{"positions": "learned", "tie_word_embeddings": true, "init": "normal", "init_std_qkv": 0.0266, "init_std_up": 0.0266, "init_std_down": 0.004, "beta1": 0.95, "beta2": 0.99, "lr_head": 0.011, "train_tokens": 210000000}
Each number is 200 + 40 x the weight over the matrix's rms, rounded and kept within 0 to 999. Layers, rows and columns count from 0.

# o: layer 17 attention output (transposed), 128x128, rms 0.233, rows 22-42, columns 0-63
# v: layer 17 attention value, 128x128, rms 0.192, rows 23-42, columns 0-63
# q: layer 17 attention query, 128x128, rms 0.165, rows 32-63, columns 0-63
# k: layer 17 attention key, 128x128, rms 0.159, rows 32-63, columns 0-63
o22,160,217,162,193,243,215,224,196,192,137,165,260,189,159,172,193,273,254,165,203,241,221,256,165,182,273,164,184,138,202,233,144,263,126,211,207,241,210,251,210,206,187,210,248,184,211,162,195,252,266,148,230,201,153,189,152,228,284,227,199,218,263,147,163
v23,284,143,264,207,179,249,186,285,151,197,188,156,168,209,247,246,233,269,192,144,125,203,203,160,179,187,228,210,171,189,145,142,224,179,160,241,170,243,191,206,199,222,208,173,228,145,177,242,207,165,206,187,214,169,172,256,147,185,199,174,209,147,163,226
o23,195,267,121,205,214,154,213,193,226,260,279,208,218,206,174,185,147,147,223,185,219,220,142,201,229,146,195,243,195,210,190,200,239,203,257,179,249,228,181,206,172,268,187,161,209,226,216,176,200,271,205,202,137,217,195,157,127,207,170,219,214,222,188,157
v24,194,267,164,179,258,165,237,178,215,163,170,180,247,274,231,224,154,117,203,239,279,176,146,148,257,214,226,162,173,226,180,236,162,218,239,155,155,172,227,263,209,159,143,168,185,281,91,246,235,273,197,226,147,259,220,165,188,154,288,170,240,229,161,250
o24,177,167,163,279,194,280,186,125,177,157,293,196,152,171,222,138,224,216,174,211,186,163,206,227,168,217,144,229,178,204,192,191,152,218,220,218,164,170,255,74,142,212,275,289,256,143,237,133,167,160,151,263,264,184,207,236,224,275,206,200,175,257,234,122
v25,206,74,184,175,194,298,244,189,166,209,171,198,189,152,229,193,176,219,211,214,155,244,199,231,220,185,191,174,214,143,175,170,147,180,219,142,185,178,165,215,238,258,211,226,188,234,193,136,215,209,190,220,271,226,167,140,215,189,184,242,187,206,231,211
o25,208,249,243,188,105,197,235,236,278,186,233,218,154,304,157,231,220,194,210,175,261,176,197,122,180,147,209,234,245,320,172,200,218,235,194,239,314,119,249,195,231,197,221,101,250,211,205,198,196,166,232,150,155,157,201,240,152,188,164,258,188,197,172,189
v26,200,244,194,187,235,215,182,154,172,214,217,182,209,209,171,223,179,197,170,243,115,179,180,165,216,190,186,163,137,212,199,226,168,244,230,195,148,221,158,269,148,218,138,220,203,309,188,237,198,169,154,186,201,207,161,60,187,181,174,113,231,172,209,236
o26,209,202,198,187,160,218,206,213,219,150,251,203,149,197,231,238,196,179,241,187,204,212,177,162,198,199,143,191,163,239,201,124,202,135,160,150,214,216,235,162,174,184,194,220,175,152,237,131,156,181,219,182,229,169,217,224,259,238,169,215,192,207,237,171
v27,97,234,190,176,193,216,177,195,157,119,152,259,225,233,280,227,241,182,163,253,199,200,215,283,194,161,170,145,173,237,201,212,225,148,190,171,153,254,199,193,224,148,77,168,234,190,145,212,238,201,166,204,220,193,216,122,190,222,200,213,192,255,185,239
o27,282,202,177,126,214,176,206,145,178,276,258,186,197,181,124,262,205,162,202,216,153,132,173,191,144,236,170,161,221,206,252,143,184,241,187,155,192,131,271,250,140,148,213,244,114,171,251,262,205,212,106,246,235,230,173,258,203,171,226,250,273,175,203,255
v28,249,140,250,216,204,216,188,244,265,226,174,147,198,242,198,228,124,278,158,190,149,243,175,238,196,231,168,183,280,219,228,180,169,229,195,238,184,161,180,246,193,189,242,299,152,97,169,178,119,260,216,203,251,171,170,284,167,257,138,328,156,259,214,176
o28,182,190,206,229,123,151,171,239,144,131,177,258,230,209,177,173,241,136,202,261,207,223,176,178,187,130,212,173,156,159,286,244,234,199,209,161,258,247,189,191,206,176,207,225,256,210,255,263,177,165,224,136,188,273,218,150,162,158,287,172,194,121,166,208
v29,248,200,147,207,153,221,143,224,167,191,146,129,175,111,190,155,241,113,145,242,165,197,184,208,161,248,202,231,250,153,210,186,134,158,184,187,206,193,215,181,140,166,224,172,188,186,182,225,150,155,232,181,239,131,189,228,221,208,197,200,250,203,238,200
o29,238,193,214,196,251,146,229,152,148,164,224,245,242,216,236,259,150,163,234,165,177,186,175,212,206,174,219,170,148,255,158,175,273,262,169,201,215,157,226,194,120,205,179,253,150,189,216,210,191,217,234,237,162,177,224,185,174,251,204,193,183,203,115,185
v30,255,225,209,188,221,209,218,192,129,197,180,180,209,231,223,208,257,203,230,209,179,200,215,221,207,213,179,302,130,220,241,169,169,185,212,227,259,276,182,179,125,221,175,235,259,198,197,160,207,183,287,133,215,212,212,224,170,168,183,237,198,282,212,194
o30,227,186,209,199,176,204,141,153,226,219,226,176,215,226,166,211,174,238,162,134,196,271,171,214,216,205,231,201,170,165,151,200,242,226,170,189,239,279,257,184,206,177,197,185,181,224,283,252,198,172,167,189,243,190,221,208,223,196,197,195,253,152,170,132
v31,237,260,170,253,189,219,175,217,195,179,180,193,208,228,297,269,215,223,214,289,156,209,146,156,224,196,190,255,142,190,221,198,254,209,201,200,212,170,225,187,161,136,211,140,128,254,224,251,194,228,206,139,212,204,187,239,253,211,179,218,150,235,156,180
o31,211,175,168,147,265,166,220,212,166,227,201,201,154,127,193,197,212,195,230,246,164,186,245,230,210,218,167,211,235,150,247,84,283,266,155,211,209,250,237,232,177,159,148,172,252,235,195,147,195,201,237,199,250,209,190,186,124,221,274,290,229,142,199,110
q32,287,239,99,97,238,192,163,208,170,204,170,231,278,209,232,257,226,228,197,167,170,195,228,248,150,168,158,170,194,159,177,184,239,205,257,139,155,280,195,210,226,286,106,208,212,309,245,173,128,177,266,199,192,175,164,116,148,162,143,175,142,213,219,167
k32,280,224,59,237,252,170,213,220,213,214,209,206,235,208,152,187,223,219,190,121,175,127,202,225,186,179,207,233,280,159,191,166,165,217,184,181,104,242,202,251,162,171,247,220,206,327,217,193,215,127,265,249,255,203,178,195,179,279,109,256,143,163,196,217
q33,209,192,103,210,240,213,197,234,167,207,190,213,209,217,212,238,208,221,186,168,241,241,193,157,99,159,224,203,203,233,148,237,201,195,104,207,236,258,190,182,269,193,146,143,150,287,162,218,169,223,188,269,273,111,241,187,258,241,241,277,182,308,168,247
k33,237,235,127,282,361,252,176,219,245,235,169,129,191,162,164,173,162,194,125,175,247,312,196,109,178,148,170,186,177,300,161,248,197,139,133,175,179,147,205,93,145,180,222,203,151,275,205,170,256,196,254,254,169,200,267,211,170,221,190,228,234,217,124,230
q34,216,184,148,185,219,164,240,143,292,186,199,182,217,173,220,167,206,183,193,214,157,287,177,232,181,171,220,184,173,202,249,315,319,197,129,188,129,138,195,176,243,192,148,212,113,175,178,182,233,202,252,236,140,222,183,195,165,149,181,198,182,261,177,257
k34,210,221,161,246,313,205,223,206,289,215,183,244,232,253,206,234,200,164,179,182,227,266,159,205,183,178,181,164,145,238,204,216,250,231,173,163,27,179,237,127,207,245,281,168,182,182,212,204,210,198,164,186,189,196,174,216,149,127,225,197,177,160,182,241
q35,162,206,131,181,193,181,198,188,257,191,192,216,246,221,205,180,190,192,194,163,198,251,179,230,194,180,186,175,182,194,220,309,252,197,216,225,164,226,254,161,257,178,206,171,251,163,192,195,204,157,190,221,186,217,167,171,178,175,166,164,190,217,254,183
k35,162,214,196,249,179,169,200,275,255,175,170,271,219,245,175,237,215,173,224,150,188,233,169,273,158,217,180,235,153,234,194,203,182,199,237,226,96,201,158,195,222,165,175,225,203,212,233,158,145,194,234,203,213,176,161,240,243,172,136,208,125,141,230,158
q36,240,141,179,188,218,216,207,215,170,177,252,163,143,208,200,226,250,263,163,216,233,210,205,213,179,177,191,214,254,177,243,237,268,71,139,171,142,213,180,206,233,250,236,228,127,181,167,189,191,210,226,275,183,244,184,183,211,175,198,180,186,207,158,181
k36,197,192,221,196,192,205,234,170,195,201,211,199,159,215,224,312,200,171,247,213,233,195,214,168,189,228,146,177,148,191,210,214,270,143,217,187,129,250,234,212,221,237,205,214,185,170,160,254,185,236,203,192,206,206,232,219,197,193,179,144,199,176,213,191
q37,207,155,130,263,196,189,217,211,207,218,208,208,142,227,107,169,229,232,131,225,284,231,169,149,207,234,242,188,261,181,202,221,227,112,227,200,259,215,241,152,225,141,150,234,123,162,226,234,221,154,234,192,180,192,170,221,262,212,172,205,136,180,237,165
k37,206,212,163,210,195,251,186,236,277,190,223,192,149,210,160,247,228,214,186,275,175,258,225,108,170,159,135,121,163,240,168,166,259,223,183,237,300,184,162,161,209,251,146,204,72,183,209,151,142,269,254,178,229,208,207,215,249,248,171,174,153,209,252,146
q38,204,147,122,173,239,198,248,182,275,139,201,241,270,186,157,114,149,244,238,182,190,203,181,203,254,199,248,212,194,138,160,162,227,165,224,212,150,253,168,212,263,224,165,280,227,147,254,206,161,152,222,229,151,227,181,125,191,206,179,237,139,214,200,154
k38,162,219,141,173,213,164,206,248,227,203,123,251,199,202,191,229,160,238,187,180,206,256,155,234,194,177,216,247,245,101,181,242,149,135,195,228,165,240,180,199,276,180,268,266,217,146,301,208,239,187,209,156,179,195,197,153,216,276,120,202,256,177,189,189
q39,226,236,286,171,167,120,107,214,126,215,251,173,158,190,164,182,302,156,273,199,242,203,230,157,206,181,225,214,191,202,218,119,212,199,168,207,213,232,96,123,184,207,176,156,202,173,328,211,172,293,234,247,166,156,170,161,197,174,177,216,108,116,259,226
k39,235,208,255,193,197,241,94,157,237,210,236,181,216,151,205,178,187,115,259,178,186,226,271,236,202,152,231,189,187,183,252,141,171,211,166,220,282,150,148,178,233,193,167,79,266,227,207,220,120,257,183,242,170,199,207,119,221,146,219,164,200,185,292,236
q40,263,232,240,209,144,243,156,182,180,229,205,171,197,222,178,242,260,134,179,242,229,148,174,161,197,119,234,171,288,173,199,185,242,154,223,172,238,217,192,157,250,204,264,212,197,205,116,199,197,199,254,176,314,221,262,174,169,262,206,160,204,223,144,197
k40,208,136,215,191,95,216,154,163,274,174,202,100,159,211,215,209,252,197,239,211,199,128,195,137,160,234,161,199,207,198,291,130,320,144,99,158,272,146,209,143,161,259,220,199,279,221,162,185,191,178,249,194,255,221,260,207,252,195,196,250,171,205,221,198
q41,302,217,221,203,280,244,232,223,141,270,193,173,157,175,252,230,172,192,214,145,230,184,216,190,142,159,117,168,202,212,178,197,248,276,218,247,166,203,228,209,134,196,220,190,97,229,224,201,97,260,178,246,201,196,129,149,238,228,171,201,173,193,197,116
k41,212,171,194,176,282,168,261,234,156,232,212,169,215,156,279,244,186,165,134,153,229,167,282,179,155,221,188,217,180,227,194,224,202,229,178,220,110,215,175,265,127,194,188,222,203,265,226,179,130,172,339,264,186,254,202,246,188,157,259,134,189,214,155,232
q42,230,149,250,243,240,198,223,175,81,154,161,235,221,169,240,230,270,242,93,196,177,197,249,226,238,222,180,219,189,160,170,208,193,192,244,236,180,186,224,240,159,313,186,193,178,166,159,179,234,191,166,140,184,159,219,200,181,216,142,129,223,190,193,214
k42,247,228,214,233,264,150,208,191,100,161,244,271,203,171,208,206,246,253,199,246,168,158,217,192,337,233,186,169,262,223,126,228,221,222,227,169,175,208,214,263,156,231,234,236,237,172,190,208,243,166,150,222,177,216,175,194,179,216,162,246,177,276,157,200
q43,201,215,186,200,260,214,243,272,175,230,250,140,175,177,235,164,198,318,136,210,199,174,198,105,198,167,239,239,208,201,183,129,206,223,211,187,167,284,99,35,213,195,214,214,120,237,195,280,155,230,168,297,202,152,159,155,172,263,105,297,205,123,236,233
k43,201,249,134,151,226,194,223,258,146,197,178,223,198,65,233,180,215,192,157,177,300,175,290,101,170,164,250,199,222,184,238,151,119,134,244,259,232,263,100,135,216,113,112,253,121,209,195,246,180,272,200,253,147,187,160,118,178,210,213,294,229,180,111,286
q44,187,250,216,194,166,272,153,185,193,235,203,233,228,189,240,194,172,213,258,241,205,215,174,214,197,232,169,143,214,205,219,142,113,203,228,56,289,217,177,220,187,65,161,141,260,266,217,211,250,124,211,222,252,214,226,211,140,174,239,177,113,160,191,255
k44,261,227,122,223,130,261,176,175,226,213,151,258,207,206,161,177,206,204,270,151,210,173,213,189,147,173,244,208,299,211,147,73,163,99,205,254,297,169,226,214,268,219,193,241,167,265,178,158,187,204,92,224,325,232,274,123,133,288,186,249,199,133,140,169
q45,245,177,166,158,187,182,205,170,194,231,189,269,243,70,148,238,182,139,245,260,230,114,225,212,228,168,212,204,287,191,274,77,225,279,281,135,152,219,192,290,170,222,241,235,223,188,190,212,267,198,212,138,231,237,233,215,174,201,247,160,193,186,235,206
k45,169,197,209,142,164,192,180,218,233,292,205,263,194,250,127,223,231,257,224,285,145,126,226,208,230,176,174,193,274,180,285,63,165,252,176,168,172,257,208,254,264,270,266,236,187,138,148,154,309,207,208,227,197,308,256,175,225,224,153,197,239,193,216,207
q46,241,264,208,171,196,285,229,235,217,207,221,78,147,216,225,170,72,145,119,191,240,167,207,101,245,234,187,193,182,181,197,145,163,257,228,222,228,241,205,183,116,240,214,200,143,155,240,241,124,220,187,189,159,170,192,208,206,246,228,247,174,168,225,177
k46,249,248,181,144,185,178,275,245,199,169,200,130,210,180,241,174,176,182,87,207,295,189,228,154,224,226,217,214,236,144,268,259,207,286,207,223,217,305,214,231,132,214,162,206,174,199,265,208,180,187,244,179,163,198,233,209,151,182,261,168,270,227,161,259
q47,167,151,223,205,197,174,245,232,168,197,231,159,225,234,156,246,212,272,210,211,232,176,162,165,193,233,200,240,184,175,205,230,198,110,122,202,170,238,195,194,304,206,280,232,189,178,186,120,174,186,170,251,158,209,238,158,192,187,264,197,226,240,92,189
k47,161,177,280,159,178,151,191,194,139,216,195,215,193,164,252,225,190,216,225,171,284,281,154,162,201,267,169,217,135,220,220,223,228,42,104,206,231,213,206,166,304,179,219,176,249,154,158,253,234,165,164,189,199,226,237,153,317,193,176,234,160,214,200,166
q48,127,200,139,177,143,224,310,180,306,177,125,158,240,299,194,177,129,130,159,262,156,275,249,244,195,179,248,214,192,148,115,247,200,199,192,147,162,163,225,259,128,234,137,229,256,280,178,178,187,167,189,147,184,178,232,218,250,187,135,215,176,242,188,209
k48,162,208,194,241,113,287,276,212,272,198,128,193,225,295,180,223,230,182,194,264,216,214,199,156,190,196,183,187,166,130,173,217,230,286,177,174,211,188,242,238,71,310,200,228,268,166,278,142,225,128,181,128,225,186,202,217,251,160,155,127,137,241,269,139
q49,123,194,207,196,112,172,214,166,287,236,190,124,188,241,139,178,262,201,192,157,189,186,117,176,148,220,249,278,170,179,198,220,148,176,102,209,150,250,115,212,262,192,219,269,178,180,208,185,197,238,239,192,168,170,199,238,220,95,174,253,247,259,256,165
k49,93,214,195,191,168,214,220,156,216,332,187,164,207,147,228,104,202,202,179,257,234,248,134,170,165,71,222,236,154,170,244,169,159,169,121,179,185,202,202,75,234,181,185,162,176,218,214,273,151,200,224,161,190,158,182,200,250,137,154,234,177,232,298,235
q50,212,295,178,257,87,243,229,113,188,236,149,214,203,158,307,176,180,179,195,165,224,201,140,241,235,172,136,176,156,230,180,248,186,218,210,161,262,205,262,203,141,207,248,193,202,161,188,241,129,214,179,192,101,182,242,299,208,216,174,219,163,190,241,202
k50,151,261,95,280,107,178,214,150,260,203,216,125,210,168,274,145,223,147,137,150,45,225,186,221,189,177,226,171,185,213,248,241,229,201,203,179,148,167,212,171,217,284,206,224,218,241,141,236,107,187,271,215,248,217,225,217,110,165,219,247,215,217,111,224
q51,271,190,249,169,314,243,184,231,201,252,168,195,195,170,207,210,198,298,177,241,205,186,262,190,166,186,204,247,247,256,234,209,232,214,214,231,109,259,154,215,211,206,204,195,178,277,177,243,190,267,202,245,197,282,242,187,169,192,130,219,160,211,198,184
k51,218,151,196,128,137,273,146,173,192,249,225,232,132,224,225,291,209,228,161,243,172,152,200,204,163,251,192,223,170,208,190,190,140,181,254,195,183,206,141,254,186,219,200,234,161,266,213,229,168,240,208,215,248,240,214,217,241,175,180,187,165,147,151,156
q52,133,265,124,177,200,140,221,186,276,192,166,185,228,188,206,203,140,198,231,199,144,183,186,154,186,234,186,217,261,251,273,242,197,277,234,119,174,188,254,226,242,150,191,209,245,242,155,175,263,170,177,169,181,258,229,302,204,220,206,270,180,222,204,179
k52,153,173,123,157,138,177,174,174,223,212,248,215,222,174,235,221,229,225,217,240,132,240,124,161,196,198,209,180,163,195,155,147,152,220,280,171,312,232,146,223,274,229,124,227,134,194,169,133,230,230,144,219,190,175,184,185,231,221,199,197,162,135,221,98
q53,262,127,205,200,220,246,193,192,195,157,213,189,271,182,185,202,157,250,198,243,171,200,153,223,207,238,230,209,239,137,195,176,298,163,267,288,176,199,259,89,189,207,180,281,244,143,221,253,245,177,282,207,215,264,205,117,141,202,178,266,233,217,266,203
k53,229,223,182,209,209,181,141,183,226,99,174,199,225,163,231,199,160,211,184,117,200,78,210,196,171,285,253,272,250,71,276,209,246,246,310,209,64,238,215,152,240,123,209,246,259,256,269,280,230,123,219,286,194,262,144,159,145,226,290,263,270,153,222,280
q54,231,238,170,206,235,206,141,289,132,211,292,190,177,200,227,358,142,210,233,209,257,206,257,146,178,176,163,227,174,221,256,233,157,170,219,208,190,200,185,207,160,241,157,169,180,315,194,125,186,234,191,167,193,209,149,216,216,200,245,257,245,189,167,171
k54,250,181,177,160,228,189,209,163,110,185,238,190,196,210,203,228,179,215,244,233,214,201,212,174,239,254,155,182,165,209,148,180,226,254,286,150,251,213,196,239,152,264,159,231,170,237,167,120,220,204,214,228,228,198,206,139,173,210,215,185,182,151,225,157
q55,195,155,277,141,219,227,194,223,190,174,125,277,236,140,219,194,166,222,250,186,202,160,229,200,170,175,183,169,212,172,202,182,215,240,157,233,147,215,208,259,208,173,206,204,212,194,184,224,150,280,155,253,233,202,208,178,201,175,173,231,210,203,177,180
k55,169,128,256,152,162,240,178,197,188,204,175,244,202,214,209,215,195,206,242,184,214,179,185,189,156,161,200,231,255,207,210,221,187,166,207,217,156,165,222,214,150,214,259,198,171,280,244,250,239,196,217,216,151,197,270,265,188,148,201,188,172,223,157,208
q56,169,356,267,163,282,236,183,215,192,215,145,216,205,156,260,208,169,207,192,187,211,178,266,223,181,205,203,150,252,219,194,187,160,227,169,231,213,189,296,245,204,135,226,142,164,169,175,264,156,182,219,226,168,184,181,166,189,185,178,175,151,242,216,152
k56,239,133,228,192,153,242,205,169,217,112,191,242,224,238,256,253,221,181,175,190,180,228,182,208,173,229,195,168,182,264,164,213,215,204,218,223,166,189,168,274,144,220,244,152,175,270,229,198,163,195,239,156,218,135,216,282,160,124,216,173,73,241,166,135
q57,185,178,267,257,169,181,165,262,190,217,216,212,246,177,238,152,189,215,185,139,204,188,167,188,250,182,190,205,139,206,218,219,142,238,241,290,184,190,166,193,175,220,235,195,247,164,201,209,185,217,151,219,196,176,198,193,249,111,191,228,180,158,194,244
k57,117,105,303,297,123,199,153,203,212,254,171,288,239,144,240,207,170,121,222,218,145,213,199,276,262,235,180,236,177,201,200,178,163,182,260,208,250,179,176,185,201,295,196,165,275,186,275,194,140,194,189,160,226,264,248,172,240,103,167,185,139,170,202,187
q58,209,236,212,200,246,237,148,135,108,166,142,184,93,213,222,172,230,191,154,214,226,250,231,186,219,243,234,193,254,65,205,251,195,238,229,222,247,242,205,235,206,218,240,211,223,144,185,196,217,271,256,251,184,209,298,154,254,207,223,141,200,247,224,236
k58,264,233,157,234,257,141,96,178,297,204,255,224,216,150,188,190,232,262,179,193,199,221,210,170,222,176,154,265,224,200,199,277,274,212,131,122,167,212,168,237,189,160,231,178,248,193,189,249,217,148,193,238,195,184,289,191,192,131,214,254,220,171,212,178
q59,187,194,264,174,255,252,163,173,191,245,171,170,168,211,151,215,226,160,208,226,247,219,215,193,257,287,179,190,226,205,212,190,171,199,177,127,212,201,253,216,185,132,217,127,248,161,204,210,299,203,117,179,159,185,291,322,207,183,185,146,240,224,287,222
k59,295,246,231,134,224,192,175,185,151,168,235,250,226,288,192,209,256,286,170,196,237,243,223,177,209,195,258,177,233,286,161,226,212,175,250,223,188,218,134,234,243,164,155,162,196,202,135,254,259,251,78,245,124,194,258,309,167,205,221,207,291,185,223,145
q60,180,258,120,216,152,233,190,256,201,287,207,162,153,178,229,205,217,246,150,242,219,182,199,171,226,178,229,213,211,173,221,191,255,154,256,188,230,164,230,192,266,146,152,245,113,235,246,230,153,141,238,175,171,269,164,194,248,203,166,288,190,206,230,136
k60,190,218,80,228,160,176,168,164,226,250,205,172,229,141,220,221,184,224,132,226,238,208,196,145,130,133,197,103,200,215,194,171,247,237,235,167,235,148,170,213,233,163,115,219,25,283,180,166,190,212,246,222,270,215,162,184,184,242,279,275,142,152,206,184
q61,222,147,247,227,283,235,219,156,252,265,178,217,79,220,156,161,195,230,197,210,196,299,206,250,196,157,182,197,201,182,228,240,218,149,275,176,221,176,239,215,198,154,180,254,185,126,234,168,202,175,221,177,153,243,172,209,244,198,150,160,232,170,203,44
k61,225,231,158,191,245,106,237,184,178,259,261,210,116,257,238,264,259,253,217,206,223,264,198,224,118,200,203,181,193,211,130,219,234,182,174,237,126,234,181,272,217,109,167,247,190,121,155,211,159,275,241,175,212,145,127,253,212,288,219,181,187,165,200,72
q62,146,195,225,187,206,235,207,205,280,165,147,251,151,252,162,151,193,228,194,249,198,106,250,252,209,205,228,154,237,222,235,185,203,226,268,172,225,243,202,238,199,100,193,205,164,214,189,243,231,181,222,200,268,246,152,139,225,258,192,195,230,122,230,181
k62,122,203,137,179,168,243,149,249,271,181,202,195,153,226,137,199,202,206,200,182,167,119,277,222,120,174,228,266,203,214,246,150,192,155,218,223,238,190,207,274,185,140,233,206,72,209,175,209,192,219,191,172,227,182,205,238,248,250,226,215,211,204,179,218
q63,272,218,168,240,233,96,209,172,206,133,159,208,237,190,193,216,255,128,195,189,244,178,155,211,165,188,210,188,284,184,214,177,274,268,199,199,118,209,225,189,197,245,221,149,118,227,157,199,209,197,203,208,152,173,254,218,188,206,201,138,202,257,172,238
k63,181,210,185,158,234,166,239,232,210,123,196,238,253,233,217,181,197,174,154,221,143,220,216,158,266,188,199,153,186,280,189,169,206,222,202,195,183,204,124,174,169,276,228,161,221,188,162,228,218,183,204,204,111,208,238,206,235,159,181,187,156,146,192,245
v32,210,143,236,211,121,230,234,200,205,223,143,177,194,210,133,252,206,197,166,117,204,224,195,215,162,235,178,205,153,178,199,182,134,173,214,187,200,184,260,220,172,170,151,248,220,153,172,246,206,151,206,217,198,275,208,247,220,201,160,275,219,168,197,261
o32,219,234,201,218,232,121,175,130,201,173,213,248,186,183,210,154,190,209,166,267,179,258,234,234,291,119,177,225,228,230,199,221,265,247,208,258,159,189,127,191,168,221,188,215,217,132,194,197,232,189,153,194,193,158,224,202,213,227,185,148,142,236,207,166
v33,200,151,230,186,126,211,216,193,291,192,226,193,191,169,167,215,149,223,255,206,170,161,197,169,232,210,104,240,184,178,238,174,244,176,143,245,230,123,216,201,170,219,209,181,205,204,188,154,192,210,213,153,194,158,209,295,152,187,254,160,198,221,211,223
o33,209,259,120,212,209,252,157,94,187,170,121,193,223,116,216,199,186,195,207,243,135,157,229,232,208,152,257,181,213,164,136,254,212,178,254,109,149,244,253,159,263,178,230,228,194,198,142,202,255,198,168,194,184,204,172,175,280,273,196,214,194,232,154,188
v34,195,231,175,184,199,250,184,215,208,145,159,182,189,258,222,190,209,226,226,241,261,198,190,265,212,218,221,159,227,177,279,191,203,217,202,199,211,194,207,219,212,127,210,237,160,238,199,148,218,127,221,140,98,201,131,205,209,168,229,226,137,253,196,196
o34,226,216,170,157,253,146,143,131,243,227,167,182,243,163,205,169,179,177,157,176,180,239,256,204,136,195,152,242,145,216,172,226,195,181,205,184,237,227,157,164,191,239,200,265,174,205,241,210,184,213,271,268,280,210,205,240,192,194,163,173,196,171,126,144
v35,197,255,236,144,180,197,111,146,201,207,204,195,241,202,124,210,233,173,65,184,155,250,236,170,210,153,201,164,170,184,150,246,123,157,238,148,197,286,236,209,247,196,180,117,172,234,233,200,197,143,267,184,222,229,244,239,271,200,215,199,186,207,180,204
o35,140,233,178,273,215,186,189,207,215,230,212,249,113,128,242,257,215,131,222,244,250,192,251,226,196,302,198,146,199,190,208,169,174,210,229,232,222,155,170,201,156,196,243,320,229,201,195,212,275,202,130,231,224,188,213,142,223,176,230,193,195,170,225,147
v36,221,211,215,231,193,176,193,208,240,216,217,159,166,197,173,194,186,173,205,272,100,179,136,203,250,196,217,98,194,213,218,235,210,187,104,165,213,198,213,190,236,161,233,180,189,229,186,135,194,195,148,148,250,188,164,205,253,204,199,182,207,207,203,178
o36,152,184,227,224,210,227,212,174,260,183,160,208,239,190,170,170,193,219,186,180,182,179,253,224,182,223,194,227,190,188,225,167,239,274,242,175,214,176,227,181,214,294,259,210,208,212,105,188,233,174,166,209,172,146,259,196,159,207,139,238,267,216,191,252
v37,216,156,215,242,187,184,182,178,246,180,178,251,198,251,235,207,193,266,181,144,179,173,246,110,203,176,172,199,185,237,246,193,265,229,174,156,238,182,184,188,239,188,181,252,184,218,186,224,194,132,258,172,206,214,118,221,176,185,257,167,222,200,166,155
o37,238,224,230,156,268,233,215,178,198,168,196,158,156,175,208,201,183,183,187,231,193,211,205,246,234,241,231,226,133,230,119,217,177,215,212,243,219,189,216,181,149,237,240,211,250,195,161,235,186,229,168,195,206,174,200,176,197,206,126,165,215,158,193,221
v38,151,267,257,211,140,182,163,192,228,185,184,184,159,194,202,187,210,231,178,234,145,214,196,195,251,304,223,177,189,162,193,175,174,198,189,239,153,171,223,128,157,185,189,181,136,194,245,172,235,158,88,245,231,180,180,211,162,232,227,179,241,198,149,241
o38,204,187,164,191,228,206,202,199,177,205,228,223,263,184,184,261,208,160,172,187,204,158,208,186,210,219,200,249,241,254,231,154,182,216,162,130,213,131,202,207,212,238,258,206,208,250,154,183,169,192,257,118,214,182,274,228,255,187,169,181,208,187,169,194
v39,180,211,203,187,175,234,242,189,148,224,162,151,191,218,165,182,193,227,196,222,180,179,136,229,205,203,209,233,159,165,162,182,162,190,242,126,187,191,223,214,200,191,198,194,189,227,248,220,209,234,194,238,180,147,254,144,222,224,204,220,229,251,243,263
o39,199,187,256,232,177,148,181,205,215,155,170,244,220,182,222,196,233,146,226,161,204,182,226,188,192,224,179,189,198,263,206,254,242,246,210,259,234,223,204,277,197,215,241,150,217,173,195,169,207,119,258,211,184,241,242,264,185,202,174,185,155,164,171,218
v40,139,201,203,227,218,191,189,174,215,197,186,183,181,225,197,151,193,113,237,175,213,237,270,259,243,185,231,225,206,148,117,213,282,210,271,219,197,204,254,227,155,187,176,190,217,203,206,179,267,189,191,207,200,194,228,203,136,262,195,205,261,123,183,158
o40,175,146,196,275,165,181,171,138,156,187,211,212,155,174,176,237,229,160,194,211,179,188,175,149,148,183,241,157,178,211,166,222,131,118,156,226,260,278,222,165,194,293,181,217,152,132,206,274,186,185,241,182,200,209,243,180,192,172,226,188,205,176,230,182
v41,168,268,159,185,150,187,188,182,172,168,149,222,232,140,182,173,170,223,222,179,188,197,201,217,204,272,220,183,186,193,163,151,236,212,142,150,196,214,229,195,224,157,177,128,140,135,211,221,161,197,201,199,212,189,181,187,234,228,225,159,226,198,181,253
o41,219,168,185,248,174,177,259,229,222,230,252,226,205,173,177,246,234,190,160,226,224,201,225,230,180,222,176,211,186,223,175,262,135,175,213,234,217,184,172,238,218,182,222,249,182,228,240,169,276,189,210,190,143,181,259,223,163,226,258,172,176,189,179,173
v42,227,227,208,252,244,231,224,191,186,218,226,200,213,162,161,157,205,200,302,188,181,165,218,182,160,175,220,227,228,201,147,154,245,203,196,283,148,208,215,217,184,168,205,191,157,198,226,226,246,174,173,179,148,242,196,189,161,195,272,138,227,140,197,121
o42,143,189,155,242,159,174,239,187,251,204,273,166,195,197,234,203,212,229,196,173,209,215,186,168,151,221,229,238,182,181,233,226,153,122,228,196,262,191,165,171,218,201,192,178,226,194,174,200,143,174,166,213,221,158,210,234,153,183,183,199,263,178,173,243